From a checkpoint of a small transformer trained on Wikipedia: width 256, 4802 steps.
Each number is 128 + 24 x the weight over its row's rms, rounded and kept within 0 to 255. Layers, rows and columns count from 0. Numbers have three digits each. The size before them is the row's rms in percent of the matrix's.

# layer 4 MLP up, 2048x256, rms 0.192, rows 364-413, columns 128-191
099:136173088127110113096148131107126154164096116160134165122215125125120147142116169077166122106114150147122135143165118124143153120090129130119103120108128125169206138109131111130117143131115124
094:139104143137095126141109145141151104165142131101105116203136111113128125100180140088108139107194129122103134104119130161182156080126128096139114132172152108126145117109091170095094131176086155
109:116100118138129134162143147124144104139149140112134112118150163154176138116102154123115158142139139134100177151144120132140143082133103121125123090088101093095119142102118165097100134137169170
106:173089105090151121120114144129154110140107155153116153107118096070121093115149110136168123102173130169172158137149107152129113138125097133095109080088141103108159115125103176088139097168107117
093:111114134132136144085144062129124089153146113128158177149189087180124086146174085116169087087113121102066116118148124142162109131126110116160134104150117129107107120129141185148119144114099113
090:154161138129139104079149139087134153126137144153133109166106161147128105137068171099140146169147113090136116116088126117103122134110158133144137156102140111125117121130131123143124162181130114
090:132153133151127121076183168113094110115103140113135125122116164094134158144121163114143078130128111149164151126147130131160137104135130138123155137142122111124132076183132110141136105151123168
102:156107160162090117098135152111136164147104148146161114134139149122114147138124177103150116122124081112110112158123147115164096144133108102126156153151134113110106151132148103079100117147132134
104:159121097160117134115127113118088131130126131109091175106161125124106180102132123162110131108128121120130118081147096125131133130112131143162150108119121124150154108104094169150120148104139154
087:121096143103147106152155166141099093148131140141116108134126108135149122142091095085151126113094136130135100126088139127097138151113091135134165096134128119154076120127151118095163153138135104
088:135114158111106099143154159125109094128149107124128131173153144137114135111110080149129124147143168147131138155107126145149116150109124121137170093097120139146203150164196102091128099076129187
100:117166129136133112144086123095149117137146122188128161156106155096122153148146166135135107153168106125108125131107118145126096107100143089158170057141113133125139130137135169108133102151148167
090:148102079132122087111085093159131124145150145109140116141139107129096103152119129084123131152119138156103078109101169172112135168171097155135164133146129122107095150117130107129159109156162156
096:118088115093072139129130111098105188127093112121135129144143095114134148114147147104129104135146143119139129124131119172146141130119168115167143124103105142108116155151088123112121168140161109
107:105121090109133106128146099147137119133105143118113113148084080115126137166114150128099149113123132114149157106111106101152121120089128095121091171151153143122105131122109107091138116124123157
102:128130141165151071157116121142120116152120133134119123140114124111085155133117090122153144112133159110097133151125105145119155084159123111142170102139105098127127117132149144133123094120139138
084:160127107102156115088121160126157129205138082160138126148153077174142150118134154135149084132115142141112190134116153121142179114157131131112108163138136136156147108162118121139118118101156105
099:133161160118121167129142147121104149109133149089103126167175103122154148161122168178176085160115136104095120152164127152111164136136140063128145169124098120157125133145130151072138122128090179
101:119127155105110137182100150140106137098162155163189126120123140100120114142150134136189131127121132137149094099114135149120123127105146073190122087131111148102074124125159165078159107159090130
102:144156111108109151137140174145154214107122165108121115115122119117126142130152135098156125121147144124152162111103086151170142129129142144130121124134138091108135103141151122131184081142085111
101:137099115089145100111110120099110137107117115128109168191141118147120119138133125139121119105115121124150052135143057163118138139136134142126133177135126113099127139200139133118123095185116158
094:162123080087124132096138106071106125146139125136150136144164087154104131174122104184118119149112121134151081138126154175135109099161102152117150163095154107104125127134109116085139126135121153
094:137134100132144159118092138131122113129125133113074138158100086131107147095127163160101117091143139137096123162145121137117103090100105088152072127145156101094136179128087121068095124095128112
086:106134126138145109120103086139139155129135146152109123128163110115147123121110160147084154086099127105128138103138100136097147161106160101120113162127125164161155096177093148105104139125152147
095:067120116113147160114076086155123122155092119137145099162124107178128149129107122101110143099169135120100102140157102139159129134147117093121120096100097147114154137117136135119133132132160130
111:134114151137131092146160137143139076143128102096128116107153136120111123105117133105157078135136129170118114119134169099097142057124147113114098131125111112117117146118131141121165131106079133
100:111161143130125079117168118089169147084128131107152150123133141127138144146134113160133140196138154111143131140129113133124127118138146133079139154080124131125114110127122131115104129124112170
106:148114115120130136168105122137168086131106114128111133114104183106111143189121159121106073159098160135163145128144144183123110094127155104110143063140128137109090127143105094153105127095114138
117:138124156114112126120124144121172144149129134129095151122134169110107145118122145125092132135119158089142135149159118116108149109117170075106115101153145128093108114146101150132108125144139136
103:166130160153129149138127163160137125128156108112148158135137128139096160151124121134123124117121166115173125077171131107149114138126127130113107124107118104139124119138119136084156094161085145
103:172140155090073141132081104139156114166141083159121121118101110157151099114085105087110098115127161111140116112166125121121140122125116120117119119138143119131116112144096100152141125131090099
101:106131135107138073153139184141100117114176124135148143165120133109172160159118163107113120135185115157108113116163147129153134140110109131156124106120097178102176100174112133115134125150157144
104:134127169124082151103106134123134186165136098082158120206089137154111142136107130170091120094147135130128103130132131118129151086168139101156121116104127108125119126135153161096122146131107123
097:161167109089163137132169165096131109084123147138127126139128147142091144154117136105146119142128142113108090139159123130148114078167123144160177150133163126118139112134158117098180140108111148
111:119101130127149112145163165101128132137119113114109123090179111100168117162165139121165110137148120167119131119112098127086145110072154130161123084121146141156176148147137097117109103159118145
106:134078133121097166148132143140143160178108126140102165131169112078140110148107137124167151142149148115144111116112160157120114139171138150124108102116098104092150134100138141119120132127121139
105:143117119130144110080116155140124146102106132105132149076131157139134158148153109111138072106121104148091124136110112095110127113134154160125135113120106138125159114110137128109113167112133133
092:169137165118091095127135146123062126144132101115097174115142179111155131128122135114163132129103137138109089099125111113130098152157154132093159149157084142126154148125127075075139168095119124
096:137125125138175159110111145132141125113112122122141144112144143114083089117138132176131123126086118093179105134125137116143152098111107087151114129071125124130149109171158120106127101137096108
097:107120128150177113090106133106085176127092126126153162165144112141162122156120151136102152146115141160139093174139110163166163107182141142142144143139150107115131100150122135136160143157105148
097:084130076143136124145126058163140127163167113115110115147133139088158122075179140103148118109117119150102122137147119130130145142116186117140141115092114151127105115112139125100108176109103159
092:094139125111158126143125149149146147177125159117135146097128107130119090112202121116133143124112113080172108148108128158134150175140123128127114088132149139144129106156113153086101128111099092
106:132142100134152133195147148133154116118109112116148125137081170158116184135145070092123118135139151102129159121117169123117097127144115150103113171177126119095175116150139082096171128114157114
095:140098141118116104119136125172143155157145127136133121157138090125174076114167103120098120119156159122131104113141147115141162153162086106115146148115137144127127165081107134105137121149097137
092:152114133125133122144144091153089118174138105125136092100134169144098122125090115106094147130141130156103146093146143143116125105112099155181107141122153117086146135125116078159132103119151127
101:185112175152141116148116129138109127103125136159115119122089122125144150154126119101171092116146138059137127144133107158124118105136094133100133112147100100105167118159159169128126136171080136
098:119102158148132137102173110105078138109121104122161163102126096137127105141157115151157103136122087108109149155141111124127176131140118182112148110116110095146115138107087115060090148153131156
089:114111144102173138162158166099150125144153095108097130136101190065170127102112157119134108112136132114100142121150152114100193103131107132136124121107140100094147145108129141161111092096101131
103:099142155115136156132108110118137102139125108106146154123077141132109117132130172136123138102119137139145102101135136160159083100123115147113130129145108135120115125111137108166139078160111101
104:129127116163122113109091114144161134129116113119122172103141144148154162072109128099138124151140109182153111122128064132139134169068111121164135114143174109152119162110145167125121139110124157
# layer 4 MLP down (transposed), 2048x256, rms 0.184, rows 364-413, columns 128-191
095:154144167151109149144136142135099123118197127138148124121160140127150108103129159125164136110133117141143111157194157137144130107152139102114125095084104149128176105115112108131149129170109125
096:111148125161097130135116131113112134116055100155127130140091153112138093142132140075134150106145113171125114133110152128154132136114144110124103141131097092116122095120136148144155109138069132
111:155133127114147146136159178133090128143151125093151110147108106108142126108102117110132094112132172145127164115130136099167153102127122146146145126140119100108077152140147100137116130136154133
114:135162125126071084152095131160105136126118122095116109171093133118116082120140146123128124112121125146127118143107122159098143113128109121151113124149101173171148132118132162082100120131144129
092:103135131153124132135100112084140117119113137148107127103084104106105168174125153115113131097163103113148135166152131124108171147160124094142159123138124122158124124135143133168115052126105129
092:090128111146142165158126125082107158119120135130112135140131116130159104117139139133120141155151121109057118122151132111146110149127093150124120150139121138145108168112142118108136087114107145
087:145111099100116099168172063080128117141145157146135140128104189111108130130149130147133169070130139136106120151115144154104147106128136161096134167173147196111112127122137108091112121127087115
102:172149127146142083079111117103141125146149143143128120122106125110099170164110112146118086085063145135132161078161105159143132099121150119148133086128110130123105126128105164110170121138140109
103:130108091113139102130134155158072093129115082164101149135118109112144163117109150120127099126095160124133136148125154112155126139134131145131091077080167137124138113121120111140126117112139122
092:125155142144125096136135165150120136115159125172121175092063139147148121106110092174117125150096093152100152116113140081112108118185105145120070159123083157147146112124127151115159144122104098
093:152105153164167141104116146120110110110157128153161119114135112135166084060150142166135098140116107153144129090132165118162122129126132147157143120150103155122123072109152126138140116118129139
099:126128113101133155104141157131119101174211139114146074111095117158119104161131145132147112122143114077159156123146125118137124135118095085157104145131138127109103115108110155156117122144187091
096:129126139125149118116127083134098129087099150177124157131110101127150144124146148173132123096120128136089130131147144105153111079145159077106119147127121114128104137119116150135117219150079122
092:138154121176113108174130140106121138129160104123114109113075121163138113138114105124123149144137083100116116149104099109165126136106091161117133138159129132135181153113102122092122108133124117
108:146111101141128109119126120145147131158113107139113130121100124114146065152151112139131119105149120102098156115098163079100123130136138092104148128112138160142142105105132133094168106150149139
110:118131111140133113068105148119112089131161156132107157121094119103104136121127166128131151130166157143115138138119073114135103158155144102106120128134145097119102135118132154143151121138145123
096:105136166143138128144128131145093113141101117112141153121085158143123112113105106122117141109135133123112132113156105168142083165086124137122106107157113135134137116152148147129157140135153143
093:094135118115118108164146129096144136121118096091094113139134136121113109169079103093130153154122131125131124182101172122093128149161127146153130147128118140140149181164102135120113115110113097
109:165133147110108131136131104111168127084127178100153135068119141158142138122174106130110127123077112145089130121155160134134120084117142121148102155131148118103155169094119139095139131137116135
100:175162151105151130119120092109174159116103146132086133136107123172111100143150100121133115139123130111148144108142124132117142150155126131149115154159136166132128131119133096120144105115132111
102:094094115162124128135115115135172130178113176143128152088163100135098176129091168171135164139090105181155131127193132145145098097109094108112132143117133159154115117181115114144130116186193093
101:162093162145147107104154128136124077146136154076126133159128151104072094133140152162124132134137081126142093115106155132153172109125136144143144180161157117166137151118132162096152147175158136
088:147179162117082093140101144130129079178127137121141131115134135114118104134170124124160088151075118098111083140114127128109171101100125122146111098140110134150115173098119098169140113141108171
089:142164158156136134127181156140100117119115137097161116102141109139119093113135114137143102142157135126122135131144133105138090115144117139129128109103142127116106173091140131128106102167093158
103:129124120108110104153154139071129136122110125131129169087123122123163131152140139099150155146135144109137132087117143124110128108127110139132112160126148162116095108114132186093111108118105152
109:121099162110092136121129117163105148146114141105108119156148138146130101144117128117121130112116159154118116135094152138100150091107145137202154134119128108150097094076106187142103153140161144
104:136118124160154137145147159113072132094103146141129097088118138141167106082105119182132117167118130111119181092128138128134098144122134121159136135159147147107108119098085111154108120121147095
102:145173127133116142139115122090062127172147097153142099124100139164125122121136084155135121113092070130151149136147136133133123133120106082095147112116122155154143113106112097172147108156122088
109:141146105122066165160142149108112156110108106082127125102129128152113069122148130113138136159135114149134174161136102146147128130147138061110129098142140142138108111102167091130101084114142119
104:154159115118084107128138121095138121094129130138086102149166122103081126108149092161134151146094154121134102105141111115128116138156129103126144122132144102167127142130100137144141129112113140
100:139094145184173127168106088089144132145157123067120102128159132104151155137167115127120102137122092155086124145087101114132141112136109083139132069129117141144144130147123128092159157117133153
105:160103177128114126110124126126116144116145157170126132140139172103121146172074158127116153152136162117125098137114142098113114163137131148170121158082140118183108133107092097104126108148092133
100:172112115168166160129159102127106158129176135131121113109120126080097121139093149183136133124118132134129137160106141148110137137133129112149124111085156120100147120108103179092152118139139121
100:142106129173128146115160145110131109094158144166150154118100100128128144142096126118141199128120096161096153130149129137139139090135082153142125168129134111108085152170136124143139167092111135
103:121096085129128114075170144164149105107152159125111150135098146128131151157124086126083135102147132141085102143141152115132108149107184081170124131147102128159150107136187107118136144093158138
083:113131153096121098138144163095154133142145103110086102114097174141146131098128140149147133103114108091151135122120095109105105105107139093113120139087123157170099137107138137125120104176150106
100:132144111126143143106099115147126129120087126136098134122108124093184118141127120124110134137112113132149117109126102099139166127114133167151126139119111150125167100132147119108142105109187118
094:119147133146166157094123127136144132126112118149110163121156155150166113133145130128112122142105123122161141128137156139135112141180119166136145126126146164129142124138116108146135135130116121
093:114105115148139145105147114089128118111129176168168127099113177112132151107151142125137099099128139161117112130151138133150091137112141172147106130092123173111140141130121136078114146111122084
100:160133122123128141161123147124163132101122130154114127084122124147128159102157144129087117154128127104137070163111118137100170163135090096130164127166176154148151105139165130116129119111145108
095:106135155122156143123129166138156123160153155169106137114163083144111093166153174166127137152150135129150098115111107123140137109087120162116144135157149169136129095145104109104143125129160101
097:156105155168137114139127143136168139169138098087077123105113121143132114131133119099119149160138144113139112117095091128124171126096163138160114117101149171127126180162093113108128174143136145
102:149105099116155136103176106120163134147156119096157146090134109148131142103141136127172169139098123151113127165156132130125135118175142136133116104114128105152135169080127124078153142143107125
102:114107156126134111074126130167139161082138129140132097171123069128171110141095113117091112148115116145129114129115088109146169130138175158152128166175147145149122156123143127106167140114075080
098:092111134103124111120136147114142163129139107121107157145074110110130148129120147108153121142119099104111110110138138168137118139125142134155125148113076119149140107117149103152103145133142091
105:133104108172135134175086098114149112149136151152114123131167174106106139131140144128124097134133124103161131162135127110133136124136133122166077149116134137116123141162144107151124142148139122
107:129107082100101129173170106140115159128119084132101139093144140110129112073163115104112157115167129166096111130145138118141112143078148108132110060159180133108082114107164088128139085142122148
086:132114144125123101107158077115108160084139143149147123099140160121132140128109129138146151112151115101118160146128148148143120141116156106110120152137158149198142082138143139116167151154105161
099:177108118133152144112116159103110119125095125154111138122126110086174111130079124153106125103152138124073121131117135094084123155128095094120152093111137121121121171122139115128151143141167123
107:158117145143083137147121102107136135149123124141117152113151176169142112054166119131149158121166149089134147112121125154102121149138132126107133153177174154108109136147114136172125200120131156